{
  "n_head": 3,
  "norm_place": "pre",
  "positions": "learned",
  "tie_embeddings": true,
  "init": "uniform",
  "init_std_up": 0.0226,
  "init_std_down": 0.0,
  "lr_head": 0.0104,
  "decay_fraction": 0.555,
  "seq_len": 1024,
  "train_tokens": 1335000000
}
Each number is 128 + 32 x the weight over the matrix's rms, rounded and kept within 0 to 255. Layers, rows and columns count from 0. Numbers have three digits each.

# up: layer 7 MLP up, 1536x384, rms 0.122, rows 1339-1352, columns 192-287
# down: layer 7 MLP down (transposed), 1536x384, rms 0.127, rows 1339-1352, columns 192-287
up1339:151170098153063129115152177112125084139055171103061120155086130112205121133080152091132074106157096182130142057110164164152159067139153134060168122156141068171146111101130129095165058150180137180110096135083116168094130110147118103155145103138058110113121146140170195120141097156171103091
down1339:114171156148168151179163192087080216113159133086128125078019107154157120106125125158177122123118085155071146124159133192101036147096091143135150104123191124063094145123125146066039098128105101117169159146113131107160108160105164150066055164189104093067187153148094127127159180101157111163
up1340:153155107104195142127155141150184171110080114126063116198116086067098150198154093140121138129097101204125064097129137097122060105095127067123112142208141145132169106183126181114107123115045171143084119146107143117105138095169161139117067157146093130153120166160106093113123105112135136159
down1340:120074152207202148151144092090141066123109193187141171103126124118044134183133171154120169117127129116120094160128098124133113160133122133131154115104128174116106171142151135151124161161170140147157140141146154159149161096133174143143114135107125168108125123098111128099120163159141112106
up1341:088089134132107151117160180165135081129135127138088137184100139123102126098094165198126116198147041194153149117117173088107137114139153140142119130112186078113106127125109097117136148151109132125125114095133164171105137093127129088128122178135108122154199098113174156092159116172188144125
down1341:175156094098098135143149085090157120094151135114132122115092063136130178169119127104089163148116173000109142112176106156108203138142116199124137175128087145198165136131077127118173087108135153096117184082100127158167147155108114116129109138127131208102103144093110115152133095122152119124
up1342:075115151144082105099155154065134150138124119140062133171151161161151227162105087085109128120145094103179149225104078113182207092117175142093119095204157123100140120060118103112137078128140095134145136166071178116090157116163134170107123091173135093141154063104196095154119102079140155141
down1342:125116109219103171161167121095132134091149062125100124147147105132116150167166128173190156088185098050148109135150118164101183114144188129109092094178149114153179144123130175139117106150109113142151125094143129160169191137112158139094109145145096156097170149052162205160074091099119140167
up1343:254051197123143110058112175102111209133125143016078020119106206146146144123151230090170102128107073118112105184056081197160098090159165167148100134094129094109104157090151048120083027105174221161036087127168179166169069097096208105083074201155207193160185146152121084121197124153097255183
down1343:177139138104117148116089162197122141145130092106151094128173175174128138125155205100151117141172126140060154184062158147147085128173140147149106139159107107134094150158116051138126081117124119147119146112141088187130085109135135127127179118094174127173106097084155135182175141193111193134
up1344:173163123115101119112128097147143125105137175130133174125107158072117095123120109141111136122196153107127145133128131081137029103129102140099156168135122072157113091143090202140182124183118114144077087133149165140084127095151191122154102106160133057208155153132060139089155137072091156098
down1344:154207147125147123133117177131130125116092106147133158120153100157106180103161077130144094142141118096118137145142107175110138088144131124125084169127106096142096121215071124113140150092175122135114126147130114081132125112169086136138145139070181167075116110139128147125171107126096136106
up1345:107132126155173156066101182119104106120102122102132144090146093138111143130098075109123125173108255098177115119156116146160147134184156176122115187111149129131132074158109127092124096090166106087089165109120097119130126098120110123091107146094123140144094091140104114163114130129052111077
down1345:183140109168142134092144134167132102161184101066096089074120151111149147162138120086141177140105126055125169134125134143118081208116172137197157189087083117112032131155117140152101118130105129090161100068126163120102164085094176085086173126163153157084095097141086115125152158136204134076
up1346:138142134111105201125148107136128146120121130126087149158212096112129134143170235127160132155109149145133139187121161131117152119139168129109162098101121110098087171142099101158199118139172111108151114135168101182141156101179064143156150148143109144152110156116111139130105082151102105140
down1346:108140059086121141130173102185122077069119163094122155057101172108052111123129132173092132139178014114112076123151082117092087146099079107158168115112161129214106107150125166135115144142162099162148139131156073113116099156046109105041147150157131135176150143065130152147135070169164151101
up1347:063123217151136165084163129137084138153099088152098164098154081140132096141141186129167108090116090084138096162093092170136143117126165189145118121115083162077106088162122132137162130064093149104123166147158078142108148135096154175067109096109125142169136112143153150117129104140080119075
down1347:110038102127149060107092115132174084154093139196164138100150089130130099138118124152135104142213134084134165138120113085224147121133141050163181168193116139151117146182098112153058162175121181082089069220145101139170116150109148192145113026155152108150128112119195099171084111117060081105
up1348:142128112124094144194088089151077154220054150172106091094120164140113098126120155128113146139116134107132061064107123143109138175160146065102130125087117119125160103144123155138098132111148089143166197177107172082173169171129133120130082130142107123149181155149118087161109099114114115107
down1348:171170125099194146139093102079173120082094127110122137113146108118134156141111125130077147113145111127093129109109188122092131134132141161141104133138149151120113137151127102085171136096128111119140160064138144173110117114194117135133139128134158107076102163120172138126099133156139115135
up1349:087123168147114103160144075088152113188091086131135126134160172139115125186159179137087142065148103172110160139141101129107135101143111117089162146200064054176140072144079178131154139139060161191124129181132147140137118094094165139153153172193164103071089143101136153107156102151151122107
down1349:138124124118100159141141146191141129125220172156137147124152127164159108136114151128100170165135235108201123100142137133141077154087102141150154138130113078144080138164130182133141128129132118113137152074156128141081219108158171104191153125170098108103079148090146041104121120160089145131
up1350:170093132076122169119145138118075122093152159088153129083106003108110091156132084140112124121111183114148120052157076108106144124159125155100118167197126146122164053152167112130183098086122096082133068126171123137194076120161118114145098124146138175141158087109095105112160083181114153120
down1350:116125151112087113121112091093137153129129098130132138083183094150121176111161161131117123172145116145174102137014137068104194121060067158086111143084102168188190201114156083079089105179123138144101117208144101118056160216114183141147148126121146164139109132193141155122142128122110110134
up1351:140134129153105121080098148127140143135140194126146093066088091064190140088116122110115132156155075139126136111146139169078159074147152103104082166135133141064138082129180103179128105163152173097143056146190158093141165131145142110211109150132187083113129136111151090050154080153174051159
down1351:174137090159192177221112093126080140080138127094124137118142164095183055071107171207082109157128104072134099059114161095121126170123105149185179146094151120161177163111136120096228166145083145143107093162038137094147136080146125077166123094124153087138114128172159071149159127118140127174
up1352:154083131184128130129135087125147155132077087126192116173135168163098161123103135101133102101041159112187116086074129060138199116137105073036104108149140067138112097192115078133118162165203113192113076108098149105129182042095099178108138131129140135178168127125184195111089119123157122086
down1352:122145109106079140077087133187128163091158129111066108083149093142082148098104170083109102156106141216108167111119179112149099112127132187110161152131085055113240174141144142111108222134167120187158082149131089126116128091131132100131098123107128118116089099032155093060116215090120059111